python train.py --hidden_size=256 --num_attention_heads=4 --intermediate_size=1024 --hidden_act="gelu" --norm="layernorm" --rope_theta=10000.0 --rope_fraction=1.0 --bias="none" --tie_word_embeddings=true --init="uniform" --init_std_o=0.0 --optimizer="soap_variant"
Each number is 500 + 50 x the weight over its row's rms, rounded and kept within 0 to 999. Layers, rows and columns count from 0. Numbers have three digits each. The size before them is the row's rms in percent of the matrix's.

# up: layer 4 MLP up, 1024x256, rms 0.153, rows 862-914, columns 0-127
# down: layer 4 MLP down (transposed), 1024x256, rms 0.143, rows 862-913, columns 0-127
up862 089:561500437447519477627498484441575528354491457431481514506347442565516579548571514421452420547475528437514524635602502511515465427462510473548544495551574474473517457541409599430427553530534536481558494491499547407462474461581570412530464593521448529429509399531482477506484531483580485518509524469526513441547499577486470525504611531547534533476529548541429491532461399500525551483532
down862 098:513519475582509522456515522561502418462555548438459492540620544553498487508403426519389494450453482477566516436532553426463541450512480461499449443542432409533501418486447524355480419525405557429512523539463529542373490558550481502495441468522440547478478491504562560488482525496435566457522518550485466486481546531503432489393515537520465506540490558536518486446574554529482418469426
up863 100:540533568592490388538503488481473550467426551533445498561589425535530586500493505429483446556566448516587455475538485580522479523473520511406455587465521448565476522437501543487517485506573442378457446434479508468454543560489576562510473458490477539461518582534520544356504515439458586502422566502417490470450572547479475544446532531529501512479524492557460432419565488542505431456567
down863 105:607583475499570493523440497577487539546476530497504412532581473498571509538520408504517440484570658571505521592410507427409575480427520576480492624496534496549382476562612498423581477540474478579415547547436422511466527447528477489538387415494500511535508483439571549552454589443441464532491480473527494500498456500487578518501473472525415490544460513384476507491475451552535555510497
up864 107:494517514426553475481537571439476500548640450449510488521524528515470499420520524504556468500615503412542474432462472515480558535600525449499557473461496501490449490523460503490477515510544493491484526512397467546506456497571522494477549573454549603562495444548583486478529520421437525511582468511468618560549480515433510469623469466536540473482501527552371492515467414427454542472596
down864 109:377494452427466402535417503460568511513472552463347509488461481471495476539509452478597457472465605616463493416542471448527517546537517536405475516482496593514533568504428483537583561440496493492498514443497420569519498527548468490502505440460549537513508521500401528496604480425539450476538529514453450509523431468527460506566486420498518577463470500569447552487531533440477458525551
up865 101:534490567495449505436436524393504548511470563404517433483549510441541546512556516502530449484567489481370404460460443452512490465506479553371478512506465544534438474525591562526606383563570483466452544528516453495405446571501491493547554496441488493512544498499545481560492478514468515555532411512472575481501555485433511539505460448503532538540538580540508547478573470480517600422564
down865 102:488506455546528482522494479446497511503392395548385450544583602439468529500546452510601525569492444507550409599494439536491520532454385536587547529490417481439443455446569471483570605529469503479451500489505497560461492614443523572441404538493414482476565474476399565532510442523462469557565523525544489429371509412476517497448533416489498492466439487530458441484424527454585476590493
up866 094:521447582480509466454534424467360440476503543595525418427495488457470502448481484562502509500531536511440421479494492588541496517554500511533450501361495433510515480574474481542514508446511513570498496476447533588506541457448537530506480397511495525544560496478420484511537449570396494542497467517468544488456503542524476445538493480526514565515567451591563536393547547514423568548537
down866 101:496414433507547472409428492442439490505504533482508502399404669477462481449509446508547481436437539522536522502496523437552583563508466489451499536489598489534520457480459378516467494466519560469461504505499562521466558491491483499439580487567570447402475459448606476549477548485505484570500479529455556415528493526471371474495500426581505506489547517472485515454513416399521512567414
up867 100:467413454544541513537493486563551574544531513495514501516504480425499466559523409592494539450530484660482560558456542477483490448492548479488520469499403459464397479516454562365492553608451455575461491533438480508548456558478551538644466454499506490550420556477425509489597534460524428588462481525478444478535497558481479506506550399638454479487423457508571484589489520541538441528539
down867 094:493460498516576526585436509502441462468512568391554438491558551507493460439573507519521575480566533483521439563516533477457490452403416564419508487504528555510492459468502466501529423533504486477477536422451449576393412541551546566385510483478597536480657478531510540533469551509434498481437425400589450480460489543503456552477510478398444453464408532465494429466497484516560450493542
up868 106:519548417524584468527519470532471566584474532529445465478542499553557531562450406518537566515487518443552590460488591488454481461466568473412544499481507570414499511507545594640448579490503491512488517500553473548475491511473410547436539501548508611506534527509563397475515488515456536416478574463519452423510459532434474536445496477452535549447529483628552481560553525572459478481494
down868 096:385511444508500409451526514431569408500515571534535507544545518523536579496580380465566424524426525477545599442430539562450471561465413575553519543502468517511454473520564519437461637520436521566519512479532486460535476523412564484440480518531520444380519440464439549556460510499464459525523556564549492535521506507517497362441473424490455495575456466460467430434525508580465631569545
up869 092:490505525443534505492474529511498488571540561496593456562426513567538456537442521477490481524492553529533633536504531525512485522501529479581588459536415512468476528402492488509469598454468450504474537539551532506524453492448440516522562514548375494497560467463504519570529537357532595438490454521463493527513435572507437458507461552480460404477474527502480501475581457571441557510448
down869 099:463405477530534453506552599425430405506516475494496464500412559458448587545440589553475478560513491410515531553497516402588476511500496500578463549541567483566529491465508526457485418520563469516408377405491536400517448462542512504468484471473540433453577458528417542526542469496524428524508585565426473484631526493495583519460528503478468449528512384456422408445360474486403411428443
up870 096:539508455540516544577503544531451495519514498506536468528436516547489636563506603523520549538524434571452496430421572524502484500602544483476492504553510590607577598469480483517457463589476491472486441459485525423418473495454485534591485580508549502501426497489587423518499473503558559590522476517526596545519540450541472387323522584421504486553441480479591539369526560503477533475505
down870 093:432575499482491529439440524511463436504658464453567528407524527499565424485453527507441608553522603532525509539550511528469513586471559439564543519513452493554466411512541541525569464452417519597515492528515486562484514491524505547489528489591547466334521537456569499408509491440450406537469526550508451520486488512453445562486501606431422622479558459468553568531398506521457444518460
up871 102:476501510473390433464556586517484464531450511443381571488506511492491450476465463369491477465590518530453456486412433467539532571457458501474501548439472581555443557538587424573452509459525571529572533541370462451514499584488527537511500524507574587517454482489541556474524483619539472517525424494463487489565495563381476545429493483507442518517440402520556479564484449500540469499456
down871 100:443470417462535555457518509552500529454522496542552464560511561453566523453370542601516500478512474537461545490590420510483524507502520525485497535531470453481488508476455493482472456574514444517401467557625505563420485424528492410491523515591432406560499530523495526553450515462508449425487488528450483478429553513527537486498571461407517428404503460502475493561481552512562495496493
up872 100:509497451526587511479433478498548435426648533544421542480463538346553451467489468518536466563462454545529533559486495619537536504557515501485505457493420519497449462390497505535556459502481574443513490449467525450543538451462440513497497486526481383517502493508467581477383505561598466439459416443477554446517490493509505484476529565489461459497493400608468503509537500460596542553392
down872 106:483512520496457547479491481471559512578475414547537615461490525513507593479506439459437544364571421404510433484409512423528498519529375449471445531519456482489502495475495422440466528507522514508503503575605397524564490497455512478437436496568523515509514537512489549458420538450494545476524479402410413500559452506486407539424455354539476594544544556506475485502500480568478441501506
up873 105:547525449496525475472520519462455541549502493556478560546491574521526462494473494525413504574491557500493450542513517569536512489421439449491603549441518537507458504492523490518466604488491482502498631574492519537471580493501499478505455512470531536573546433480516520538613479544407406483555476549547566418514462445583524504545551525399496513480542489565476560495525428485512505490473
down873 106:496474468520569491496526540549509512500426575503496459461519590497507466441515529564409449507470344461595426526464490444519510471551554537482490530501568482539560493455434411495528552524453544490499533461555491551560536503555523510479506557400490553489454467547477424476493449513469575570479411514499538525433471553519532504523555520400509519407497472473498451453450445431590507592493
up874 104:569494534471571514498437549525486494505547476494535513457486501491610498414514514562551456440497401454551594445462558496513454467480507519519542540524476532600492423464406412473502510409478493500489576487555384510538607556567499503404414513610508443461519479520526524539459582499457509537573399481475503431503531532516515383490456515534523453419517509545494448447486599534511508510447
down874 097:351504544504513490450525508519553499498491512448439429506528597416532564486473530557515523577505504542480478585523416456570521498461440543422602481486547535548434471510498522468496518481442526524502537597475480495508587477466439443457521526403544516535597563425484508493487573531452381416453612502399433435455466408569366521448444528503416552542566481580502561600606462503524560535600
up875 104:471503533489528420415452534476492489604541516473507467534593515439451574528552520474416503475563476490527642531495490505583499498532467504487553459539543503494590550430515513447393545508360486506399531535463429529483523522558482469419553509484474418564399449468447457511442495456443600497486489555402471493498455484472448527485410516564577451498518625580471460487468553480535521423496
down875 102:509498523543493441592532501485423483501606515524629545485534526522448448507493498562428571468481542487469492475497483433477465450476567553453431632482438496498484467474587487401497434498514457504509451469558521541490562469501523452554442524466529489504524415516500413503536554513479398513436511572621521520463504534483398509401483409497499444429450473478419499527460522454378505455498
up876 100:600538433525524539451463604480457534526483501432530408527519611541549565519449472566544476440439510508463507413506430358564440567471541496486534444567569477504517442463576456502500466507473569513456505488448549513565440503510482511465460456510444501484618496484421591397568424464467481495512517556493525506539399524483496501447431450453423431441524461503469451516415474552576403515522
down876 100:501477435538436494557494543520463479561507517544432541481500471506481586508487485552490539498493529392527510494498586444474591512489533523555539541472506475387525549455474541522459578506602567509464524469479482450471477520531525518520551457595473528508443449418433515510600524568471462482558542567400371511545529477591443376591479442519493441591509510416504514500565550423410473482455
up877 097:433430506546525387503456364505430561516528444585569545478521517484570447525572455480477439502563656525577464535538502500582465488468558477464417470529515542541579469549574579547443529540522407497506506572485519541548549497469460529583528509509466552418416493427508487478529496447529588393548478471596485524533459512458505431509499451558514486428506518531558484561520396488378498476491
down877 095:468539554565439470461357550583517387534529401487458569395504505431609429421500536539519511462476544509511460491506483528465456528527510488483483522489575472502456545528545512428482563509596510445614433515530431607362528536555543495488500452497468461434522533572604450547475576497430517427452472473476406457512529500505486522598447556431518411522465500456573465515528436386470642474442
up878 101:511493491511459497525557482466521515471487516427591536469522591472427552364408453496451485550560348417509517491488449511420500439428467419502511441477496525592563492469503466505495493468547553524398513511485549578570487508561525492504478562538486488483484531568436563570499505574481490493462564496576508496411456592502495528581398449465468665544512467583407458503557533448551624524493
down878 094:551429477490522518629514514470567480451492531520555606474591431549522564530535534422638524539468502551555503475463494424452450488532592477529635485526419501462495537498537491496535494591478508408517544493544513528487513552477489405514559597492446512532504533578477504535495439535408546384488524476457537432548605421526508533557436529453482511564468549524522504474540516544540470573436
up879 099:520588430502520508433400407408520527542485513504515591564527596531566516485478440387504509439483541460449562472502466510538480505552452589442480565555468565454494418585469553534365520493511479522501500410457413528478415508481551391496514577537556537402443506537479441490502468549409451550491413477396527529512482529450509542515492488560475523534485492535524476603646512511523522445421
down879 106:503515493534531509404512445467476559546442528584542496444563496537449569556516455501505450474547549582461503449489515539626543578506444515561533490455532530406561465479486457495542473525471490505495498580405406572522453494468486551475518467439458526517420434491468395432541462524566484498532567403539500527540603524537562517509455498496464533491518608483542439504551479526527449503453
up880 102:609537537584487505530392524507507544495523488497447422583463513417487524487480511466486523587469579489518527523500526514532431399539465507514490493479556490448561568495542448550444504506486481509508505581503464468580528430502549557520533485501399489580514473526458537559514465481430474543453551466614486441512412440547491478470537580587495456555524570510516496536492519628537583534496
down880 098:519391460478521474500584417449471568427549509526452457492446504495547479501548571558509451414484373465503473539529514483420518504465519584450522548500549553514425533407544416501366497403551474493533486492586535492485521414491423526477476571476530510436499510582531427624577383606510475509549454479463529579549528502527455546477430470419516474479432464549550454523489442503526452564510
up881 099:551473483550551508556540524489451497486625516458546530475499456461439543487542507549521428564526594454477449511496628494558505509473453475544585502450479447617511572504535482536422461551509486519541461496517478413541457485469452487507508457456464478345494403556509527502540500490573484578518536622523500457473504396515428452533545482511524555433507490541523565472525489506474575469483
down881 109:531520414477509511491515478522553428576515473539504606543515391456471463501494479547517567517471593494529582542527541559449466572403499425524583441466475553564481497523491464582526560453577586561475538413458485557548476577508436419542524524447572431485463514472521528494535610393559485584506506634444517414479548443476519495488404426496584514609445525504501520491571428452477521544494
up882 099:545461454593481482455605536475390521606397464562492499488517491436490420456381550436510525478525532458543547473494631432541473482429471413430548542417520487556434454570553578563483547504451458528442530514521553565433512513553539523474453420503461493495525496520416430467509535503454512372558481425551457508581557495515473516499437525437502509461597505590462467513522624532498450541606
down882 096:502506478432517545540464555485528466476472507489513453471488479559593416502400423454451481505479461551567522443516402491551483492437520433569458467548557514458487407512506510467445523480542489388559449461574454483463576521498419460625413511457455499418492591501551393457451557512521512466468451516506518492534478462479476529494637441574504491446502401494499533568461488536538519476436
up883 101:546527471510529481451401392538569465540400549584491536454590364548577476470507579509498466436469518528535498537444572501462541512483473514513451492557465473481409569504536469459426563438535476516569514504451578535500543442510477610437444465448402529488477592537378441471484522542462445455524591472553444540473554448478580523592462406495558558463555492436607573471482375504583425530545
down883 102:501410463547576541482450585426478420459468456510456491496491385494533512510380525521538411412516409545545429468446509523545533449493342449502463509496496517450488454511466572506474486449486568543491464513532445416523468444545522672534479403519423558500450534495522522528548548550512456467495410548491627538518497469510507470529443395519463422547467453514571540514467551504495574501488
up884 097:485532481511458372489519500486471449466414469584518547437529558508563475520547577516522501490557448566528472518533424482570561460530452510493543434591470480563557484540478500496399544635528535511473452593509479518478346510519529491481451458529432415539440426442352505489583450493447562432552477493531420500472497556550475480381459494530423512493539500433502567551541551439461392463508
down884 100:512526537460446486493595458587416573565477504472471491547540455519425564615548562600468542534564553539553374429497496628347528505477525521483517552432417446495427498446460461408472427511557481512491469442492438493540569558459453533438529531553481529490561474573525460512501466478563384508436454486595587497461470455503535488453462438434580443504494533530491456500511457532488519484437
up885 111:527506578517452499550554477469520444617415508517470565458535480480536461500394492516586563525546509456511411480437510526482486476476477501594484557462437428533532370529527506465482505538557511531530489604541555514479548589538464525517452531464538491520561464456567539499518584526558403546610498453498553428467508515460427562454474382445512555421491560395589610464542499451447499540453
down885 110:554441486428517595604490463561502507401512452489432511550480430550557426556542526460469438567467519551392460446533564395479487479552449456531468459538482473496457541543535414558538492428466466522552549619458545423503581471539502613512375471442561518494525485611515559530508548504522494528433498534529519483494476452658434520457415418476465569543534454515467494517621533499485452538543
up886 100:587453480574481481542523468552386454504559459473502496577618436454509534441584466465546459479557491511403500570504470455568477459505514505374530508479500478522457494527544495451446518488493430512461522518499481458555553512492535521470460522577526624460489499596544527480529492436471515517477521464551600553514516531525532483544458381453526446547505427521441587439533511449467499610572
down886 098:530500560463519404451535555524458529485501411471435464496506563516556515534464600463510534454479496552436562453544550446571481533556553543600526518459577482492483454477498489450542608509438442518542520413635506522517435493482455559519532485509511567498481487498593480482540502448518454511437574579414557425552439600516472495603463590502461541495522567458432596527457565404431509538477
up887 098:441580504523526470586603530488444499497535462457563488587551565574440536524425518504464557421478480530539475553491509513554610546521495443488494458479604486502430396635508513488431538412558526527357494408514477543522505572475491486495450506483514505558467534503494536536469452459558504411485531483435519490536547509492500546566528519521439488429519518626511480561508552451463451560502
down887 095:530600522437481483551503552476502551427550462543518598560543448461513574487458525424472455460510483503469536527538524422415391544428514474460504526464486489426585511519631468507515541444472534490476396580437464458473428465475467547496512553434424515496522467510505408447548427445438402536480427540525479574433503429483469553473521453532601513477475545374374406505447514401437463467481
up888 096:490576461536576495530453456449473529488438484525556448523509547435538562608467453468500560498467501559516551500613610540477476420446497454504466620537566517469522556444598548496482551494578463557506541556459529584598484569479554414552486474524511478494499408522456582443423436511483566512476554469501542507533493540628510506525504568517492520500479475573480571473424546495532570552513
down888 101:547472453562494490459468460504476387476408529448517523483526466504507497468455546457456466482558525474474573579431463546542520485514586480491493498558553534564458487393453524473515530577556477551453521508515472591449502470399503483536629512515481564502566534446411494486487493433482487487637540490506537507508414477557457373474528462483437473473576489510560542518551544505491524511510
up889 096:486427536517531550553616564475509509428522463550539458558396494563454504543476456536541464469517566590569496558465550533547556513566480454500530606505456480511496472459438515484474421478407459497611508605497524601485519523490507478514472422553525458487478461514504592492505424467500464506446489488479472464480410576406426496478489479420423450537492585530474551492593569492462495506502
down889 086:440469465451479373545468565511453572593530489499416488538485439483541447530496547502481449443467440495531570458465495392498463485509550524456435480442601451498414473546487445605515427478543519462424450329470472433435429473544525546467525477417467514593497556448501448545496573516492464501526515519528385474406563441525576459490481484546600584475530459571491463387498503475408566506432
up890 104:520503520455362432481544574515527460455507568529549566556417556465550495502512593583504422430508444498514520487523530546566487493382525455471405420570501474402502465500560512481455366498475503461488435568445477526509612454546515423468593460547517467531537569478470504513419486487419498417514510496509542526476475482427455457566472542503464428476536517490493453568492558539583526586455
down890 100:395499517550545528529545518542478506495484392524454456431493542442529489571577492508566509516505568524504452411443465447490560533504497584501429506476481505465389494477478540472528458461501527518538472342429470470507460507544423479480494387455530477544544472496559429487525444586450513532493477484528469524524508510475476526451531409500455489490529538534505535441555411531545439512500
up891 101:433468449543575504530339528559543448495510391561550511506524443527490508552420413469497501506505551450382551517525477461541447532522491512492512472513410409499561588550512541492522562462477534468490479567533509550494514519484469480558531560506557558521503525390425541410510440440533462436500584398527438520494493512491587543515429502434476512487519497571319413567500510498472429462538
down891 104:502415505524585492550467537488536578477455456460602447500520463517356488463472499524472560454593447452576455567373504397463578497547459482516464488462505529542485458490482561446570505445434503452528534432452588592538582621468535515573574551426534484529399396475471575431444495551525460504587547442479475549514429522570462453489518434452557553432435494537547502473457546458469523550450
up892 092:470511508455500536476528472524391488458557458509498519455494549487491418527511470558440437541521464527487433509444447418571514518473561487503613493509483436536535403469555571499500528504512464510458492475482524518556515571620510569462590494476568509495595422559488449469536520506534449428457510528518562556459451456600490412506451539425512436534474419513504470533483568521566476509552
down892 094:464488532510532504556445544416557502467421448400474521568439457511544517545526584524504488491489453524442523467523502452496492546551553527465436517532476547502548592438506401479453471470504526525464504404443526601525473501505510442504554484454489433455518548527494493445529528561506527591494500557438468430544482508541545574452579487584510506494557416561532456462539401452531411493563
up893 098:552496501440466467512521419510471487480479567524602501445433588514499492439493521507492460474496416495502480460541467450519522425477495446456415430530508428554573487503541492456477487516516510494543486508617616523429552552362462600471499479582425458595499506418355494555394497528485480447491529618488539545422499482447583468500461507431461486433583431480541479480610468510472528598536
down893 099:510425558471467552528455424474520435532620487509483509548442472528529513447472528506453480463409550447407533468520446396515497507551623442589513511448440436472458632532554434494449439534530486430479505536550455487466625582454488538563438440488535519520453511424505426493452520503498554411476531432435571500456505519484544434468473553525461504485580492482556367478507477552473492518590
up894 091:506536482538471488511521502537621581576468513440483541344504529421541567455534475494483444479385483518498521490480524527462439480460446528526443507501468480510394553507416438550431477607446472604448472566481576492511438545459568446511399528495458513552523512507544470493483461633500507460511394501564558512502557484454413471488508459478483531476474517503488503533550469488478508515475
down894 101:508519512399431495501540437543553532592503547512452471588458559491446516490486504547442465524507487544498526568489427572512474519472492558458506405479536592511448488571556524465470572529519506531435557492557519492545484464550454519463519450489522460490510511586587513421509451496512565492569424543486537509497589401514545540469405421562515429549481528537485524527492484432489560472539
up895 097:520510453512505543435462531520439474498362414457497462498387555467533466477516514476402548587412381426576438499484479546429523508540507490452533639491536426547486406546491449509529468561572484484467460490535438503448536417445516471529535474526531540469559499537524398507396541482514489524607500492580509560441423513508526521503366479537488563583478552448475538355476400458498512480446
down895 093:581469476511472437490455438508512507493469586473431473485501491441539414549495507518469437452509482565555451609518482399523469557523436526520522524516539443493539524553549600426488532551493520432565497534512479535443469470527460519551514406510525573534526540500528502585536397528537467437537486416488488550543531452419466477475532510592501395586508495423425467524453481535513535481569
up896 100:479412457501492538561548430581445539491504459563478497461447499496531462451498552474521539487507484443455444513482523439515532554528471476459513545444481500444489521484503362498563443473537510464518523522414448485475485454449569502579459480422399547488430484489458509622443509508493425522460497481509451461564483478408522481441531519541487423516499477538453551592504510545541492555427
down896 103:499530457410488581520546476460514396568473418565442519507555618407517484493528617444491561508458510495453485466458458506508519424518532530516564487502477386535586557438457403475487448540461487474490426467569583542544515535478450383619430468490549535467540516550509513532518572528598471516498480540512399490562566515506468526516534465588455535494414430532547526530561511419569458520488
up897 093:570393432510454468536426434589496468473501492545458534494494488546424517489534582493538440471507469567524551589494435482545474426550415501542511484511600400500416497502390486417556476491395427581424592516498484508472547535457481414530530502454369455515552515506491576462608471470472521566533540464485505478517546556544502532533437570579449477453494461491546557500530524489468489526426
down897 093:513398539490449527519522538528537428459489493545443581511463424456444499471457521465518409423455554582571524403566575482525579457518479563334527454453500487435580514459472511492484532489518435491544526462495522544522413563537485579423524459519546464500508583492578550601479448503539528506458500461507514443434613497506518530613486520564555430496524477548499453575485579441466553529509
up898 093:404508538499540503454533425434529495442426588506515530497511455387544536461542543454406512529492505441569468553387605529391579539499465533459537447572438607559504476451475473431472452495477444504472473478505405534518510639453460472507488632523505505463435591459474528419495380524512506559505469569516478508468553436608439537456452481410495510459578518386528563543506355495525511547464
down898 095:521483406425595509447525493519463588510461498572527603523491535544561485458534543408481505557465531481571448532508499517489573454514532460574511507520551466478555647632445437508499498421426417541576507542585588582508594488444509547497513469447478490537516447507462614468488505491498468541474470492448491441570477489583493522530488428444537444458453446524485526537535521554405457538538
up899 098:423512459469496446521474440496400538483526534561491529506417508517568466500498530487488365555523541431521442356397513476588530430562529407409538492436523407661562555497594451428539541430505507559521527593511594583474503435571501436471490495532521470493532527521522500516486557433524491504428461512582445495529508453474463637483505473581474496423536457535460490532516544467476498529596
down899 093:481502524513521505545461527451607432490428443514485510501535493524406502524462458488511583474494452576495470528470474535439480552547476558574525423541488577455505506516476576455529489491466477488468401474453520386505612470461467483393456483534518580527499495459418476512486482567446476488474529438460513525553451533446577462437586532534502582565508520537534496512457510547500584414411
up900 093:484555402544476528495529475526496547441440445571487465445593472481419561476521573515496474559497449561508495500574420431471534560519491454438440538453500535548598635466403490535490533484508555432550361523490522476519458499503498487547458571468481467386525485561541503482518493595476416486544473471468551466461498444488514592461510539592504501503483478512509459454444572495484486525442
down900 099:553521452467576469468484529384483498510422520502508544479534474416469574547487458415491473402452485495426492522446526391530469614489512526530552404472489553542445538476535523581537522479401441418539505532443452518530499494423569399585454556482563507507519564575466477482592367507515456550548477387543471479491541469483543495443435456601501476451494538541540475506483535364490470520428
up901 095:511516504505505536505482498542419572477466502531557473522529501538423474496570618514503467502492416499527444545490456530463437472447492582484439550410520524505520513573526509527486449624488491594595489525386550459567484520551531485436651499482529508373508581458517546481454494402500572544474468560456579483502417582437343503358524569546435545452444499503535442564522447506526547468574
down901 103:488541426411427436495604522441578486418496583481511489504488561521502545535503484462544541451544561480510471507378467419559455497527443430528511417577487515550442475506477574471542498518520517470458575503501489552488546448482436582489522539526486556550536598457486426572488437518486426520450573514526555495461477485536421516443562502498402557503540515578407470470554531447451532518469
up902 097:497508577541426592465472478462533534474509583411473440485574530501554473532531493519510465615493546474413496400571526552539508413461487450466529569528465519500531551550527469524479461537526447519508507483478442447472509475525504489521407491582500575535476510559475509500508477520467509425468571470453604532644542487485565502423425512528609461494389498445455414503503485458479450589483
down902 106:524562479494508483490446533569484544512450543441400504503489438631436562463503550483543516551505425641425495576449424592554535563440454553456452362580374444546548499497446464463546493491493566496583519463558517565524500500464541497516462540511513565573480444574436435433483567505494582526537528529476511613481510532570463453542416574480436451507500564490508496491472616398487566449478
up903 093:469499536502556563493448487591460516485463553551508377585525453489473512480437472498455387479548521483466455563520456496566503486493469518494489488562542474466453484447626522454472550526538551481522497637406466546489540600499490539519573493501535540556495486540564489518466408498498473456517475496432541544480511387594479414469394469591425511455508503574585436432438451541465512465470
down903 089:459568495442549512469357582466517489444554555478525600442565569494518408582579443443435522510460458490463508512542464514416588512502454469441530610504537542581423542477529470479519425465502544492417412542541554546466487445507541510388466495445486549514511578483457592487510519515431496560511509506527448594418509460482506456445461545414440448581455497601430459423472538516609573588487
up904 102:490576517547578560523468512501512439445468541555472439493533573549558502476434468549481472478492518483538502494442520578577432429433495475504526581552578440407494564520545462496462452506481485452497513416485488474507588503481554449411423477526462533465477502464440596487534527418578541494581550548531567508455463574610491536596511505481535591517539559459455417529444528567490503506501
down904 097:500565553475505454444436496446535560531471470525514638507496491446461581506563497498493499615443500528435520462542474559516578634553518544484448516427486458578511530473456595530505531492457496519559522579635546554508440600522465556462501632468595420537437484451461442462440557592484395549456380486528515576525617504473510522513544533513526528471480543402524486516444548420577528533525
up905 104:526504549512508490525489509533491481514466513486461491473493515580496483529517469455473461543510477567457432517428560536488495482560503531541550597440433520507517504519446492584518479539513538515467490503546427483488595394577461514562570424456501499415538525424480492446546420461481467509537426623463395446531492483433495580495582468492578481341476436478456482394443539527473498507431
down905 102:556584595483607536465504497548555491606505480484476433493488537441488462489529542430545473480366459472404558436524514507436472547424385528525569443505363554414506516534532423562490489471474612455403520519443444503568448590583525561538501506500522474586505505531454519588501480493393398449476482535451465507523453436551485562447533520518406441470484558438522464396471496540490483564501
up906 110:549527447447570478498521517493561536496500472461449570530478429467511491429591447574543498531537532534426511510544447576544510577462430543503505496445539532589411543547512523561525559584546553514492586569521445462537467492464473527426430493498492481494447612337493466544528412398498473481499571449475497449612376519432465537439534525554471561485507510472543511491490566577497524524464
down906 104:525472577474614574480454535547560348510571452552620556476464585572449456492596456552576525456561484488504508571542420439406453519506549514504531447524455523479428529581490485393511444485550455472519517502487515377486528513372465506476482489472433344458509442466576507492440572459500507476507575478541505468520488456449558504520488540534640412564503521503603525481481536559554515495561
up907 106:452486528524496502507585433556552437433539540484473521533498473498564486485546460498536559475536522523607537530490454437570506443520536463465531511499424525450534457477541515501598494521580518537475604500450519495394511592499507489528399497440521503463495400477559504499574459454531485464414516438579598467447447439494550444534501468350493520449470478531499403601505590482461502498383
down907 107:579546526475544495444557505586547461464539536538518457513466404446554516576425465557477459483461478607557422519469400478441466483525575462496512477482517515611590587482511509520484431448510557503586514452429541506512403569536513555424500481520424544420456482421508475457461552507583440505512478485413512515470490504482533468518543612459624488536495459440627500494462455544435570477513
up908 101:381414547505514517540499456576499501541420578529569440447480569484528473540566535477450578477587526446609473456516570394534447503605495452503499443501541461479463407471477486534454466535507508449529478436581515489469500569554451525551498592562497495429497511486587543496426444465460527486529487473459556550558435431549564434448443592555558543568592454586459566545501506553501492499465
down908 098:537488494448427524465466431556502559513497574432474477553540456458469517465453513366655540595482482479416489482518534563456603505415570479421566485557484516489509499522450483480429483458521464578566524540445458539606551546433538516415509486563562483442487548603494509472576535531545506463588480511466444477439556501503411530422547437523513388490449453508526429518475536315539493502525
up909 096:542576439565500529547449463507527522504454538564451412594537591520583494494529473470484411511464570501605524408470501465523465451602571504587518474422524473507462513531469475453493530487506428535405596478507457538555475514479475507548432565517455506484558494524484503513514556531503412474579545508541521416545590455468633475535452488567543548481584489580583521469497417533483484470516
down909 100:523538527550417530526521390557506530415457580499581486575353459503508480534451495488562524521488519512565459600518455620607559496499483515540542503525536585500502528516585510514440517559470536524446462522574462564485549608546530498411457406472475526459505538521530528468460479566531618520523495542548493497540452418402497580484444504509479511477589582544540547533479484577533459517556
up910 094:361493535437484511512539520418460472567529403443600429544503553493546489545528405524492417552492517497448538560473566473528533472480518416544543384558552517442557437486508503530508402512525572468569441540652529450497541503517600446488432486452541478436498559556539470475445472595517606521503460510556494501495488510510559540496579522516518510492487592434480570365496494494609492536431
down910 099:536566504454508529570401496463412552547498459472574419531521533478452499413486503518479425572502390571528477423433517394486462535456568514491521454522416472460521384524469555539443612447571478421454492539448499502472569510576513497519529483478532515453541634514447562458553498486496572467486509631552490476524463436501477498517548500615467521589493445493544544545462444468416501578510
up911 101:487498492524451529471533540461459515506513517553519513455404469507541522494434506510473548544551591530537532477429387513469421506509538501564460450469453438547500569543492458628502511470381420479504469495416446386530498501543503498555463452505420475499494536466605461491542485449437556538485601450467498522518493523466515435511393440567406597465534493540494497453400329497427488458504
down911 095:508410518409472455591491555496540432422528438433493447572461650563492466543476520508453469514445435460419579518496627427514448415431532490520432502544447447437562500501518467538490419436518567417442527501428521528483456516544472440406547550477539519410592493485503480514446427523498485474617476443540432531504550429550463559473549548501479549510495511620484570425573605547545524536438
up912 099:491451540496521498531512471513476497455493556479463497508503524569564474500472546528525525462460511521536456512516426539450488414457439415598497414463551584502555454529586453565465467492583467523490530536549436455417472513503516442561447468491613485517516533588494456551457612461511518345523462522479442523535504564527482486481572570579493511438361503610502515517504379457505456515423
down912 105:488468546407409504493549466530429534501545523493498513481470543426491536531478496417590440491473550503531445434550480601424422525510375521493503478490474493401546553549540521585502567529439517402475532395446527578510553457467496491410556462505440443461449561504466496534492484481513486611401475490468455424425531531522485459504378494441498526545506584568544438549458426563456456579541
up913 104:374515519521477527505506445547515513597631513526552510436538484477495470407466494544548533527452547461421515503591383479471504482514433585556436459499587381522523475476617489487501516493450426479504507584493604480551402425470506497599486466523465553536486405455539423565512502473495468434567468431502557586467538473433520490452461477427427496474496520514500514444484463480522451530497
down913 104:469519590517542522577464510429631540449561515508582520464560535522500489464351563498506439525475554552406538448458458477530444542488563481562465511524439533491567476401437510465452495456357561476454525524472476490465451592475504480442448458504472558575527426459551458482464454563518454456524530525460532456479547592410487475493502490492612518496634431446578541431484528430489566465514
up914 099:473460472539573400425541538534446548466537549527631376503559592560524579487482452426492506529583428456471481478515485507471546489506557534506530453477570519501642406503476490552473503516540522465449494412546469440521504589504577466508465505456497469513499558543513463456474511534547504464507527522614504446579454488578377500531554568561537582424442492596508573550443488480541473529523